Weights of a small transformer language model: 6 heads of 32 (1 for keys and values), a variant of SOAP for these matrices.
Each number is 500 + 25 x the weight over its row's rms, rounded and kept within 0 to 999. Layers, rows and columns count from 0. Numbers have three digits each. The size before them is the row's rms in percent of the matrix's.

# layer 5 attention output (transposed), 192x256, rms 0.245, rows 29-31,61-63,93-95,125-127,157-159,189-191, columns 192-255
087:507510493465529500528491503521508482481479505543468490511523519493529491434466497484521501482476472501522505533497500482552475468452529450523542516481510527439534483479492511459533471422469462
090:504524506496504482516459514506475479498494430486502494496442451511488506468462454465475466525490462483526514497519514478484520526503491518498481502483501555511522508513512536490536490535535527
094:498542436478474506551499512432471451551506499481455499516496505514506504509457524496515531515501486509506523514497494533523513524482508466527491515471492473488488539555511521462483493462482442
093:505486531459475521500512522518481526475507510481487503504524512463519505504493502477486508498504476492461515488486493443470536541529476540506462484504532524509466560449470489522493510509537496
107:530486514492490484455507480490514532517480564511464497490514499487488499535491511487496522519489499513546535473480473510508518457500491487489506506561492451451513514493521471487513512447484543
101:520467494532510513524491480537522531459499490521509534520517551493520510509501427522485532540491453504503523510494489547507516482476527547471494510475482501511474476504529532523524491499515521
099:487502486547476478518493504468456537519524485483453518501465491512493506496506495497477502489502504516469485498491451510511501503495520510493490480492509455497490530548499502485517530554486535
101:523462517513502492456495534477490466511516462531466520517492519454538496487509495496510506498505503500494475504480477523504486513512525483483529526497491484496502476505521480477466471451473458
101:448525502472536549492471550470493518485513508498498500506448482509522449530530487560477476503529489534518486488507548484523500513525527491501465483465491478509482461472506499501484532479500506
105:496473493494505511507495494542491542500475507486475461480523502470537523550554482510476491545507525478499501484465493528472492471476542527503460500490523476508487465516485524452511473469483462
110:467495481526473484530495528482524508482499523527499494550492511531489527512504469513518514472530506490524488509542494498505497504506463510505535503465492487458504496477495500484507514513523472
109:518494512524496476442472557507504513501517513493512478547494503509511487450532520482511496483505481485467464510480536504521492476516449492487502486542499491526469509497455484530513474487516503
093:536511483538532489465532510482499533513477484515479556528512464485432461550490518553527477481501454546512493515506545517538528478501491488482517514504469492528499459531497503537491527531503516
100:523524519509518535488519461512519537489521500492501505478532477499498506563483515499475500517460479506453481458490497502485548482495509509519515500561509543495474540489485494535495514514506492
099:485549491559483498507521482486496493478510493470495482476551500496484507507518502473521473504503548515481493527492534501458500510507504492514432517478504509453532481503491533500509481507482533
096:440459496478508479494488503489537461509489508504555469500507528501480466500490521452494564476517500508524516505509479507479481526493487473479520511473469497469483507502514547495539455526501509
096:468502514488504493511503486478489516458513478503484496505479494476483448492524566462517516482525509512503479510451492495507463509515477455492475490474529451586479506494510515480453472518457478
096:500475501469492472497525433526490460504549500503512498503524459514487436504524514513505523512480465522509483477488452487507499503480503514479530459563504531497540520481475503471514510513531490
# layer 5 attention value, 32x256, rms 0.2, rows 30-31, columns 192-255
097:514511498481481496502509553520504545502534532528524484480506470488479514460482540568472506488487481502490513514561527497540467540497476540523501467483510489527478490532477501519552485515481567
102:509479518497509561486515451549536492509506454497518517482518483514501571516523511493496466502506505507497507548527485522487487487503469515524500507504529539475474513506467477526509489509509504
# layer 5 MLP up, 1024x256, rms 0.234, rows 0-96, columns 192-255
090:459545524502471501476489501493490474496492474535434522492472555579519514536521536482504496494507520493494457519470451425500502504520512503466522515500500508470435536483489484505482476519562511
100:467495515534535431514489490515522509534510502540514502508506554516481499510547459530503493496449481494476562551474490544530499463510532484500479476493518484495484488465477515478476521498471474
110:455450527479506492514461461483521522514486533522464450526509509517518492516474519500485514494509467486527484500465502517470543494490527491499541486453495519517482519482498515527483500489521483
086:547466460481526436455538479521474542501450508504501504501453504500490513516456472545511449509520489520475530492492542509483513539499564513525491472507513493498502481535501493515493515509500530
097:490494512511529517477505521527523529525511515513473529517471543513531484466507503483461489480471515531505487500538478474534514508536464493515487515514514518488509495487508535494423516526480475
089:501494476480484498498442486492540508493506554488474520456481512524483559480513489480480505517509500505537517457526455513498495470502476519487508540443477503525493503440479505504500462496490544
091:528526491486516492521475456476491528527481491509479521495488505506531494502477512497494476534467546489485518520529463491480474528456493501496510528457467482527504536475503517511498471524525436
098:465519483497505504497531480485485485520493509516529456525463479496483516497497484483503511522523456485543499553506525485491487503461501472514470469516558503474507522500481468492495509496506509
101:473467521541497488512479493557494500504512500495518514507504488501471487451500470582523458452498488462477490488474492464490515508538497529481520481490486509500542478507503526515489496518491473
105:527477471531508461506483489546445494516468518545435528536501502484517488527451461507505478524503538507487511497490493509518494514524532476490526502516495493502514487478496488510505495476465539
106:498495519466478521508511526451490493484488492463509524512485486500497535482498490536547460512484471449473550491514487481510529538479519534491486526504469484506482510472511446478478521532495465
093:505530502513497475516457496512452505516509509479517519446523484514529500525505478483520460516472548485506510512474524465573491486473503538496500477485521500506496494521487495524478526515489516
099:489479488507478533505483459542506548497487482521471528518500473491499497468519500471522473453445504493490501517495459484504551515475504502475489490464481489522501442502476508514473482437496484
093:522470483483519483519528470514484518530456497511478471540504527515541468520458504475518505508545482472495522489467515506477507519522467484536502523496492559464531508505482539494533455510485509
095:513479460462532522484498454528513490498525520500522474534467482489491495497478515489514481482556511495478513487538502519519554487470469496510554520520562477487520497522556491483544495531489556
093:541484452506485493493518536506523479494518552470521497495467488506439542484493502545475520509504505486496511495467487532449466521533527529503561512491500493473478503499522510516442532536475514
113:522491486474478531461529513494527459521527511465508525477517512470525516498450492505498467532520514540481505493499469492459545451471458475539483459523511498547480552461499487512528515500519460
102:509504487508488494524473520491481510567499478469489505539531536514471504488511533492542486471501498519530474502492485502499546502475555481526458523501467495538530483467521501484513500510516487
096:499491496487471515513510460490507509490464519497504500543504535484535474477501532445551482489496510525536485493477525484489519533523523501512464553533515506507497479507496491496519462530474486
108:501497520511529554506541487465479498520538465569479498530445455473510513435488490490446490484514530529526526490501509465499513464509471512493486493515482449496477497536483499515516535480456506
091:494491505519509507489502510507510520534481508484536478501506523493502497500541497478502535521542532461491498551493489523487532498427517487496502499485465478459522510508506429459516491512514545
087:494507527493506496534511484584494508504523523498494505523484505490532484511474496531435485512532541520490504478530517522490524481493523545489515499502474521510472492465477518510526531494493485
097:533515449492520504517472520497479516484489494502547452514503504535491477474525503467498486533484523530476502461476461510552497481503501491505515495502533478551461493522489526490501529521523499
099:508516515499482487488513523481472540453524526504488521522485476499510500538504518515493491455510526484486505521502527474487553501492480522472484509467475484519488470474506538523511491533493481
104:509524523486495517504499482550482500460493510486491460538505563482528498505485536459454482532515542485489479491480514483510538487496489505503476513515526531529494524543507487533525457474535470
096:498479481508520490502473500493474520466517543469499513542487482500443493489500476516508493479512523517526503513531484473459501472454534519469511474506484489458506499472523541507507493539476482
105:519494556486452559521477518494516526509529507483545488484495474496490503460481501479532528554497462533498496529503452507515479513462468479484481510509457526486517533491512498516521464491515490
102:472488537523535495533474519500506518530460499491460435549459508478492447507517540498517497479506536458482500540472488497515485473501513509521544487501532522511503459506496488510493522528492486
106:512500485489481471504480412493517498488493475517519496478456504525525468531509527481558480506517507471487488559494494506455533503502459497506474482516549480556504503493494510528532516508518520
100:485494547489488543436507473498484462512476467498530494541519520531530504536454560473483533485470471457510467512506495490508502492493499488486464509518550467511488519515517459507537514482498478
106:473490499487505514487515513435508489525498508506473519475493534506513488523541473491532486537457490498503461523516513518489496503526517516516528513510495513439495502477417497503523509505481484
088:508475485490519493483435499510509476465491540462524490544535508549510487493484532481509515563517502507478491474496489525512521511495463503493463519531521511479506458498484512485495492513497487
092:471488508498485479457505471477473544497455495512496503509478442472499532493444542429460466516475502488509506488524502485471513500501485533470492526489501525503495494484466542426551495518498485
090:484486496473503530484496496480533486515491515522496466479451479502481478458519520450485483533531520522514478491539435516485533503536534487477505453485524503517492493525514468534530504478517488
104:471487491497521507433527487493461511514527513437541508482515515505557527499495517479488507518499495484509492491539523480504500486468479517504468479470498499485503500496503516514454499481482518
097:490497482515485520497502496528554541500506550451453493508553519515470508483470509485495475506478517508488514469511547493474463560479486508504507520514483517467541501449474485516525493578486483
105:499500511457527509499472541498469536525475514471558523531471517560532502508520518516497531523504500514526511533524455522430481520478529517448496511479473512546505524487522488473515503482518551
096:468444534449487529484499509520483469485528523486476524512493502506480532527487467481477511519511456513488491476565484489511506508507542471504458496505515499508485498456513524551510517489512507
100:491506497482521520482479519539499506483474520428508505485514513510484467489452495492489456555548521448453487480515499484450534509476495538524489509531537482518520489537553524520474448471490479
097:485540543504511482511492515518533516498521499552513488491543537510503537487553449529495496487470499491491498505501480507529516483478494511498529521458535502515537503503540511529526551474537503
097:477517493496496469518527490489474487528487471508500502495517531488510498464464534466491482502503492483482498520551480472523504493535533516488443515483513518522470484471495528573501531515493492
093:499490492492496523487522485538500457477502510506499498515489468463509500540508502527503495467492519498547505514522521531537495514473485502474488517501478467504463459471492524494519468522483528
101:522508480508506499467508512504479507529528470502532520485516522507539472455534486494479436467492487551475497462525489505509492480481475491497449520482523491476492501485463533555479468548501523
117:536481493492515501468526485504484544476489464449487523497460509483528509524484530512484474487468507486519494510531491501466499487491505486530530496498524524513471521542464501535521545518485524
103:530496473495532455470511501513461471468484493480489525510529485522526547474467481488516492514485524516485495507531505498471524534480495503523510497521499482479498439487504521504485518495504491
110:484507527485511534502525484488485496507471499529502468515501550474509518503548494543481512506505539528538537543516495541499481504487524503528478503508521487518498523501510509553521524530513467
095:495477533474500476517504488529502511490507469532493486516438476451489477496495509497472476476535507510522531524530505520551477505539497466501496506519492504503482481516521480476549485508500505
101:474488484500446493517467503505488509500530457508547520503518499544509483504503523482474487556542496495537508535491484497511546449514555513487520458484517500463462509491493493482499490509497531
105:503516526504477524449542503497479497472524507505507495491512495510448505516496495492515518493532490544528499554489510493469529521510505509466488448512522523489510524502505494496473508531491545
095:519499510471429523501493509465514496438507492506488515459503525480517530477523487519523504476507471475507499501501485501481509400437503505495465518490569484491479506534506473537493537493468530
103:459506509518461486466455493512490482505520485456508500531476516523517495448498502514524516501479525477493495513498493533502463518471479526510454501480485478506457487512552496535495514483526526
097:458527512494470501451523510503496505555517546521507513498490510520493483559493483501483546500497519498494499533459504446476499482465500486452521523507525501513526467524470510526502455527478481
101:516500503514471532528518477481483492474578502503457483474518471521489507479472487504507485513496512478528503490512507480534475541533503475521522508526490507529563481487450469515529493495526508
107:535496522513475442528500493516495470516518525516530514477507508523495485484527475521511494499524490503498526511508511497497511533483473460512534527569468533499519513496512509494486463500465514
100:510497505510498460488482518572491500532506555539482513453498533493509518572448489514475490502475464499503455479493496510472517469501465499495501535490536491417478488523505492495494499504493525
105:522510477492476490521473474517527511505500537530492479480488505499528484551464519508514470493550448516499456500526501542511509532523462476547512513469482458487538508535479471446502479507535499
102:507482507523541515543544522527523512498493550488531539531503504482556519521510460501505520474519478514515479492494542517490507485495546511464484492511479506485495532476493497446485520494525496
097:443517474443502518487496490494492508500465512523495485489520520561484495508543513519473532552476542474453476504527486555519474480511509467493520468511451508508501470502482555466459478528488518
096:497529493497498496513467480535448539488497480510479563553479520488513529473468503474465478571512476500523494494455494544477473514521497520481522491496479492501482524477453500459513498465518457
095:514494481435474498503538488502509496486496495529514528496522525530512515519472517521518528499455514480471420503494455477471489456486514520501542506499503512507486501518530503524515509512509577
098:491522472507497479496494514513479498492480509516540471530511520525524478475512532488465482513501497465553477509442501472498495519476513472493494496511495542508532525505435473530469468512502494
103:491449488495526484509530524504452499481479487499479519506513526492482518509472520463543469497519545499517505489485483529458521509510491506494527477487515480518511509486473484484500482510491500
092:471492514499509522520504539484466502481514536459503435508546524463456512463483516491514456514498544497533516479544499512487490506497542488497491524516474512501535496462507422462497437494488500
096:500535535513514487524512501451445532561557497530506533489474470480501513504522520554487532517483499498481501474519496501508524480466503471514482500462509510530464512488522495512460529495495489
103:480492472523495487486487448481518505504533512516498503483484486539535491470469467525530526528451496443502514527515451487489546490543521503486517524492528484518497518537488510469491476463464495
093:471497502483486527505501489461506489501504510519525506497504503517509525534496534463514501503522496489511476507449534478447468482443506490461498545481501522461454486517520515520534474490493515
099:499450467513503512483496481496488492463487478525519509493495537482470449513461501447507552522509485555505481490544463503507479522491501514522525515476511493498497505485508518520501490552444523
097:435547415489517511505553506475502495488492485508507491544515483485540461482536508475497496485555485530472508511477475525478467500536504503504516509477499495449538453526534530505501485461503513
085:505519527523505497515479499514474497519474523469505542514482482498504520505466531486491500524513490485512516499490484491478483471505445473503551508481557541497478496540504493527519463482485528
100:489508487478464507509528519484479494512526497529501500512511502518518494479522494521456526524499514523541512493510506517498526485500505500489516497471536457520538480522495473492497430492457544
092:435473481517480489470516486505489519497490530533486489481518477496513502491493519524515419487487535549540531505556460475492507497520477538526481512492518529481484505469492513472502510521558493
097:464478499510489486487515517442499563480485490500540479489474489504496468548489465473493510466551500525516490474505512512463473520475460471485478496493504539492466544519498523475517536515512499
094:493467490556490514486518498534513460514514497520502502503488511504459438470463510498499510511533468542484544499486520492485460493552514513495551490449484472516477539483498526487477521525514536
113:545489506534545487507529458504509498515489511469510478493489543477514526467498543518505521530495501486475457513504437518500475529466485514505499513527508487502503466492485487496493500460562485
103:486492487484467541569511492527501483511521530519512535500534543513547540508478568516479523455491474540511533495513517451490481498506519483493547519524497446488502461458489483505486502482500507
098:511529526515501498528492467504507512464507512519465490487485511449482534521538501506506544490491489487518533505489507530475471492536496485511492529465482515476541504522486472544485483493518513
105:475485486514524558479515462511542472509512532517514553475464518488464500467506477506500507434510502483460503531522549492483500489532500487468550521449479489494515483507513457527495499514478509
096:509516508495503488430530521496479505490482475495529489504514487469494539551459532515517468517483509481478510499496497504466491512499517554517513519503538516537512474529516510490520537504515510
097:461505483514482510520538491475463532494544495470496437568513457477499459494489487502478493485497504548509536505501521483479533528515529496520465468514533497491524480522476515526530515518497495
110:483471470479475511545475516503485536506495460539451497532540494509499482457538501486508522487499492542540545532469558511473504495495470453480461558516491542493468497509510478500515501522495502
099:489490504499503531533498491491477524529479552491497475524510484529475493508530488456509495484471475527522433507497475504486466490521530499499487456475489468537485473514521509508491508462509533
096:464507527499499485502509522511475560487524525502463487489456484523526457474496510482517510493491496485492529501424449491478499500511520499466478493518512476524438502492519518511469473550488506
103:475542497505500564524516479504473536515478498544497496531528544470517499481482473519494537479544469530474460469478487529517494544498514514485441485496488490502504498476523487499507543483504476
094:516484498533490504499516514502473517456465475494529504518480461477465464537499456484515512511527502521483546526508529500505508454459461500506508475568505500465527517447527539529517530517516464
094:492521459494479515463492520504540461510575491564500497463490484498506499518497518516531517541496535488466487519501522556488487506522513464502541498513496509506509553499505454468490492531493486
106:489478512512568521487473526542490486537539491490498512548468543472551503498483506519485520507469488491514495473476451486511488512524488491524478548501526514468512515532525478466501518512512482
096:496504540508511521465493484535542512459517517523525526534513500492500511517487451477504502488509517509445554473509502506517527488526504484512526543481499484508511476477551503532527518485525452
095:517527480460518506456534479512554499556510484524501474511500537502504508523539519471460509483500503495444519468503457523516487464467497503457505500508468534527506492526507518530507547507507498
098:488496501509488523475536449505500492538527498528477504523483539493485491475495467494449482508491488594487494481485512518498473489484499521517532477488466534530499490487496505496470525482476535
099:506470524567464552515497556462481472492425510456499485509456522480518498507491520495451469493530502489485508501509485502487539533510533475480494478450566477503482499465472526449490482474515489
102:541497521531458540445517470458493527473545480468503542519499489523499490473506490519485496488518543521475480481507504570489474476472542501494489512497520461500494477524516538544500460505480502
099:476497480464481452526482496456484532438432485505484455518494483514487484511526491498474488482500461542464527497524527543544526517526525484538494479551521504507482494547496440512489500502493499
104:508545470511517495481492491548457482480496531487477470505499525515528480537492536485504505491484510480459505483509428483489461481504486498493521492476505488542514501489445529537449488481473516
105:511522487448496533495514495493473506463480523517490512519507561484480499542496540473507535499502493513564522507548515480481486536498475492466500490521480466482489492482540462531501495487493488
101:559461504460526487488511532536503470503479545463520492492530494494538548471479510461498521514491515491509482518499502483498518484525550474493442516483510523499496542486495501509532461515494518
106:507492513501496505468524448504516486501493529460506488485503511512509490461513523483512530454484516502495477515488480473496497450473491507443471511488500511527458489487504449515499487505473519
090:464494504539491475495530517490508495483483543506533460526511497450473498516476508485498522452488523490453473523470512444481512496522478500515527557509525512496507506496541481491519496527533511
# layer 5 MLP down (transposed), 1024x256, rms 0.226, rows 0-96, columns 192-255
091:500512471491469420518478513528503508530465503518479505520530488456488464491514477480469507501502501489533524511510547505498500502516486504541517559510482487492471500516540477521490466473450511
098:463509540449508488522495538446469521476486581495502538449510501528476508522524495494457528472497483516485511471485513478523496492493471465523497512531509462504508524492487473481492505527527526
102:526519493496505547504500528517491516483517467494504494465530454546525466462521468441479425503519477458509497497515504512450501473515518517500498489492517497534502482494488521554465499481451503
101:503473471513517514483478513527485486492492527465485513547523493500499505524507518523484478517482523559496543544524510476486478484501512506517469500482525519506471545512516538532520542538526490
088:526520518430531506461491488489513522504511482478542474512514456506469487523508544477518504539571519510487492545513511485509511458529508506472467484474518495494486558498459467509548537468510475
106:491542492481502508508515526485509508475507512497511485479492498528507467463520481486483543493514488494504528495461448509514475530497485482503444441452509502526457522527492546515464473493510486
102:516501502536538478472523456550526521478524473531526482479466507517484473488521499534517512507502472490469540499538428496495467553514506484516480490436502477519505478514489485497523484475491532
104:482460530472511437504554534522436539477451541531512444446475508509549561507491515479523473533515488504507495476495483458467486522484499487489520481484475471517457511521546513488521482500489508
102:495514533500536542513506463476509495552479504485537544494521504530487492504478535491489500468470557516479489498538489459511525514538501493486508471503436510555480471530488529508485507502508507
104:514486495537530510479519481520479509515475526487460474456455531509527498504540483501489482447526536470490484468506491489531515470524478490520487508492510467550489486490509475526477442494497518
100:453498502498490503459479468542535449502488495515478476513491485487508483549510490499431505482475495548497484485488461492491510494505484522472521472517458507477521473521499495500554498508482518
104:472500532526522498522547494487512503472538491510473469513506557547525504529537524521559525507506514502535481508521509479481476487515490471524534510543508464488517506486448499495509483553497449
094:490519497478542464489463503501523526528506487484470512503533473493528496495500534492484476484481521505514509448499492535520482509499473510510522530458551523523514495467489489510513477495452472
090:529450514493487548466513523541530508471503487508518496472464470486511458485535500507488497503531475500521496489486497475517474474517511471498469489466467466485474518478535523496428524490557493
091:469523511550516484476461528542508500530512516498491478448483525513529542511511503526503493509462495455513477504530499487528511455491529433431513505470474501488460529515532508501512511487469474
098:527525507465532489485524521472476518523541510536492487490509516527499542452506481471471512497519497514508487479510494476503506499497454531496463517448521467515479503524480529481496531529520557
106:527490503489491517514551492479492477457504509487492504467512484516493467549541496508452443477475511506488445499522544472524465480507510492512497516506539498442494474499527519485450489510485478
102:480473476496514529543453477496487466516478522561466495521553494511501528540485519502509477528484488520475501551535555516519514508537508517489518508514517562465505495544478486508468494528473527
096:490520519540526446496525552493513509482522523498531500520449538433519502526528462509482513495509493469480527497501505488516520476478480501493491516458464498473473459509477514533535541502491470
105:520486499510515488479464487483466494518501533426498511526515507523470503499486515519480478457550487513483526482490466562520522507454502478490502515497481513529540519528530517476480491503495514
101:520529511516488522490477493454469522537520493531473483508468492495524515529494475514537494477489499512476543497506552473477495489543474522509497484488505492462505468523501526497481479488492511
097:489503489473523524463504490494479517467469527460494514493521501515462534491486524515568495521477489525524449529478523454528518531498512521527497485509523482530499521521506542549508538515497485
092:479488490481514520485504539485486510506530491495494499508485478488491524553523493483488482501502492519485494523519496528485500481490493448536469511547525489511455512510560479497501521535517498
107:462511516530524491464492497488474485555466500519526516479520471529513456494492513530519494459494465485492516518492478486486497520503548506481530491513505541556556492469487518515450486474499521
102:505498544484506503517471528504512498468490488504476483490471466433526490467524490501559463517511487463542496466478517522466494508476499470490501487490501526499538532524464500526529497501480527
101:447487477540499503480474514536504499480506493513505427460475506457519490465495500502467492473526512530466497483475483504506499543492475527516474495505503544488492548492537523552506480513475499
104:461530476483507514532486489510568480531512521469470543488463479503526460500547497481513511472498527472458513502505487495504501499468494508474518483475516499495509523513516481526515535521475536
107:484452474467501501483484452465527516490529499486464502543475535532504522475441507493509487498465504459482553545526475484506558518530469491517433516499528493541490510487464486547497506491476491
096:476478519480557476501527574458445446506504513507532481551524516493458514462521519534493512509513496529498497496485485478560467463486491511496516512493445481464492465527518485454457494478496493
105:489525479503522468536465478515496493543481461485524486491512472491495504524524507471469519470475528514536558490493524484481516537448487469480496464493495490518511499508488488464506482527485456
100:521516467493451546473464482549498548531472487515482517530518463534552479506480487496503443515539526540509501544473474490506509523467485486503517494518479473516463529506547554477512498507503472
095:502494501491465508515515492453490490491514452546494470504491523498516481490482486529502530519471492518520569472510497478485507474532517504506488491511494522493510504498475510424513534511491548
097:562509494568506539490523510533471481479512469514483484505559496520488528490520526504504512500511462550462494543462494471534482489524507504497525489488489529471497500517491552471502522490548504
093:516530470448509516514518483557511536509499483520472467528462516526507516478493529532492539496468548537496494498472502481488492525496514512474493469529533437483493481484505521485449493485530437
103:492491497462493500513519535473545495467552511506479527538469473487498508516547528519520504516530553530476509541508481539513434476519573483507553494510494512544532510467500490513516499565480534
101:493506537464514486510488514456477463486512514533514515481491512496480520555510440491497494526474515459525453508506490519535486517519475464509509539494475529474502502482503448499460475474477455
112:488464515502503453456465521492494502517488511531486515488507505543504480481481521503521492511483504451508514509500481492494483527474550495512483490539493514478522538489493526510484487462545484
087:519584525450521510496493519495514504484497493498477479510478493485508477534510490504476545500506499478465472462469514507562494516529459480510508472513549462478473519492472501509497479519514527
097:497521503506470487523512451534500490507469537512528503544495487559518491482499502516533497534492513506527450539524461550557517497518493504512510470465504509484502479471537486507499523509523529
097:473497540483526474486529483502483481473426497498531473512476514477531465523514510461467526520507508542471522567528471519530516470536519511498474511507482504458492529495436528463492518482533495
097:449439479511476459466506463525527554501476501523520522491514460491486481484485490495486496499499503489513474532501515513534481533503526492491496495514504487530500487513472485538469486531511475
096:531527540496559490458491496512492515545512488479456531519441448504524426499477517505518498503497502478470522511489512497485505569487490496505524477481480523512489501474461529476448438509543476
093:519471484498472483572500485492512482500523524467500478516478491483466498477472529503507544491455470516537509548459492519520468520526485459543486500518478465542487516519468526470523503494484479
105:494501474540489519466517507529508512509518469486462492510484473531532477503503494464503495479482537564537515481505498442526491530516513515475475501532459484537507462498504482472475514448513521
099:496495492546450519500489507500564496533529517519527497525522530483483509503526547477489528535479481493549485459502492449508457502488492503507471523457484470503524513465531479511483509527513519
111:478504462500534526507489499527491498511461497547460476445497492505479511532475495509493488466464535501451520485494450521506497504538504510518568488504482494508479517510479503531464499514453505
097:509503487502509488566479485516478485493484508475485493484507500497522487526524477461492508536509464497499487511496511519530489472497512478541529512455506503447473510520539508488478498485533490
101:516455493492474485509492504488520513507492551517512505548449500522510459515494474465516512468505493530507535537537521433475488517483527511541508482459480516499486485518530502546504485527524471
105:474477517507489484531491501504491471514514484515484450472515507484424476496483485518515505469497520471534494508510488489515491485482505442493461481538482535539526488531460492478552517478462474
100:507475514487456465505466517508507481517518530528520510503483516474505521541530507528475508509499523545507535495492536468566528465472497543543491486471507473547492461509488509533469496510502501
106:455515493518531532505500500508485536508537546503491514488477513495478545525469499479529511492476500539499514511478529520543536508517447494477482542518468485449505500501581549511475520508505482
097:522494515482470512481490500539501514500564515513516498527499479533456509508511579502430511533525488515496494496503526519488514517534524497503504508508536460478474514503515513512464506515470489
108:529466540518488525502479518480480501454532453544490512506469496455516522528507460519489468505484478509494480500487489500493457506492487500489508487498489524474532489496516545492524503482484467
101:451526524519519515509458499491515482490521516492517474510475482525471473487528460498533531494524509491483486480506551469485459502567499522460515477462458457514474481452486489532516534494500524
105:495519569561488532529508489494501531518475540498529480443508475485495449505521536485492468538524525504485485489483472482488483493524463499522463502550492492494498523530485490483530487451503499
102:480466494499531472503521511459509479502491492512484525468530489517468524473499503531539460520496461467482502483513497472540485495482547512526519520533495549442550508454471476472509496494471481
105:485476488522486479471496510515512494525513542486468518517463534460499496484463458503487467513503456476515555522474549513488530489511506469490502516484468509570493502526495490467468499520498479
102:470486488488454497485489506488498461454523498479541540513501492498500493476509523504485507550529506545565493502480532517493466508495483462484488480493522552538487495500514440503541511496437441
107:520429546509490497498507527522434546528480495487515522499528504484521498508521491531493490514447488530480508480517472487516474500502531553520492449505536523496515454506455480482442479511520486
098:512494472483526540497493511493483553548481513503466487524500532521519493516505526506529494508509510482511485510446493540509482489539522505500479447504491503455525502454490488509455539492497496
100:540480498508513518477515506491508485491491445471536482492525505517498515522508485533528512484502552452498470527538521510494491520534477492493485510505507540505434474465485529470465487478522507
092:543543481500461481476518510523516516495502488501514511494495484485498505483520514523511535524481496476510472511516483530510514503499524490526458512464527476498518482530523510515488506509492467
101:501447504542548469504471478487493490537518498489492507470495498510496511505497536478454465479482501463490494508545508497474482509529523497510513547492470439477528530482534510516505515523490456
098:457502503504540511509493533517472512491471498488548509473514500491507497497509487462488447484514481503484484505443563514509510529472493462504482457533528471502492536519486465498539477488494456
103:433478466514489482481507494513521500539511499516480500462518502492516477505522519493497539521448520516465522527475476543490559486472502507493484469528558497496526529474503536485550518489479481
099:454522516485483491499500491503538513516490476469498522459501447545534489510491482526488526482493535502521506452495506485487518529487447521468468486467501522510505489590509470518465483505536540
086:525480503486484475545491533493482498486521529479505535543518516480485462466555502529507492456491492495488504505482535519525496520514492523534505534513512499429494464480527481467520460456545499
091:514521507524501547485498513535527513457506504444531517487498546486478487523507490505490540491456464482481490491505497511517499513511472484507448488497496509492458473539455483506460479512479496
094:473509520508469502487526502529516535509528504526468515485530509506522526485496498499524484512519455541550488522486556504504488522471529507483479456492515477483489474542517560533463491523506519
102:477540490508474480466482513527530495482449477489486528515554513516522504473473498493511512516483562518447436526522492507534510497520461516510474553528493491477504499488481512518491461487518504
092:519509492482540492544465501489529499510500466539456492524471472521525478526506494484479493509513461509484529488500516540480522491520502527521513459518480473469486478514513489497517483500473507
098:465496512494457538500513499480480512524543535488482514489550529480486513495519477505446494492494518468501496469489475528491480510491494531504452514511495442508505470527479502490468467479494514
083:498480489501532495561534489493555521472450510527511500504478480519492553476570500481479522505492501499493461442474510537485480509474470506517451541531502510455485494495490475481464494483496534
105:500536515491485495483555487495510513519530532514486467494505464464525493519445506523490493524466493511473515495543570537506495506474518458495521496500463531475507513491540509491488509528459489
105:504516509545497488463544523518521482492498483473532477490512485507499506504537494510474523479510535475563513491516474524508490514503510491504501496489511464478474507463513494517544467521491504
102:493527553476494491477491471475567492497543488498523497528539534495470486526515514526504502493529525505448486478517501542493490482495456469462514482482446487475473505481496518519462516503500519
093:522526519537510501500486502515517489513490512490504516460483501513513521509526468494525554468494489531521516522479507540490499483494514492453504471523493473499485488551472472496445468489499514
100:478495518492499490473491492474522470514500521501503490514499479497553501495521499541504522507497554530506473519504499463504504505548518551513499524477492477486522497527509513483496465506542538
102:476492495496533471500521523507508559503477519448534539460496460506490536496539527503504512540511528505495474514516472479537453457525492494497485523511519527453505480484468505520533457477522481
104:474517473470561526479497527486493472524509502525502523466510491511519476482478488526524447556505480479501515526534504483526521537501513482566513454483464548448507504508497514557497499519549486
095:492543522473495502457487482496490534456531456491488524511552490480509527506506478498471491487500516488492471505480464535501503524483478508514522501462503492478499491537481469501478481543550450
101:509507476493494517501541459491524509502500536517513525507504461504511507509474490494481548460485476474503526503486466545429483496443519499470520509462441478468479470546474513504491477518511510
098:507552514444500536495507520492472502506483489494476526525502491506517460511518521489485509526470534488545517483487537490463515455498487498520559510486467487496526488461494465546502460472499506
094:500433514579499539517460546471527429475526504480503530479507496524500478501501542529496508501513490468529475487494516510526489477512532497514486511505485461508493496453461457519514482492496511
093:486510518510501502495507515500474489525471486425451501546531468460486506523473488508514484533489488526488547466479509510541506458491519514466503477500499471509473481517487520501495465470486514
097:488546497505502489518511470466472516491462500511525501513500476529459463452502499532512490530546528452532547509471516483484485515490483505495511475529503502525500489476487484505505520482464546
102:474479505451468494529471510504511511489521528496508493505448498512493524507518524491484494498564457475512517462508485513541508505523507476491506527492493531499507455476519531484461469480533527
103:498516508540462512489475497450506490502539468515492455495460483474510477508469524479508512496514470479496454464450506440524465518467506494518520501502534474499492496481494505486480488542527518
095:514486491451478504516473505495517495487499538488471488503497490499512540535527522508504483523522520500531485500485509471497474549492553523483479511516518523496508538466507471518514452499541482
095:506505527472547499481546488457492487488487522518496531512510507483504483444480512505526504517486510572518537492468493456506487521535450509534477510547485511450523482545473479505540519513519490
093:473502530506541483544495512501525570528497506482487516532470488500516514488496487521521521489496516503476499507449495465499518492485465428506488531508527516500472464494527497504507535502535432
100:469486482519475534534525524486521501521520510518470494482503555540518502476504510496522522499523499508449494524533519501509479482483538508488487473500485481470488464492550527500481526502455529
100:507507496515458500477470516484483484474513442546555503497483479510507503506517507526475451516498532544520516508498504523503463501514513492532499480509502500500522501521527503485520485577506479
104:482564501527515488499506509450532514470494500480509473529494528502463518536483477485511494491499519500462547476500468542511490507483511481510451528521487560492499484497500514539510558514471480
098:487529479444486507466478474487516558509504467488538495453487476481514538545502508467476512467505472465449508486495472510488498531523468502513533495463460494479552523562544492487509548516508489
098:528458441497498492492451505482475502471455507541492494496490507526500491515514558526503470533458497518539493556529505513500538510513519526473520541503498549488514470519503498528435465470498466
093:488525521531509452510522533434496505552466468528510512476519481499433538525547518490494516466505482526484513535448518529537524488484493512486486494527543491479456491520491503507484524463478519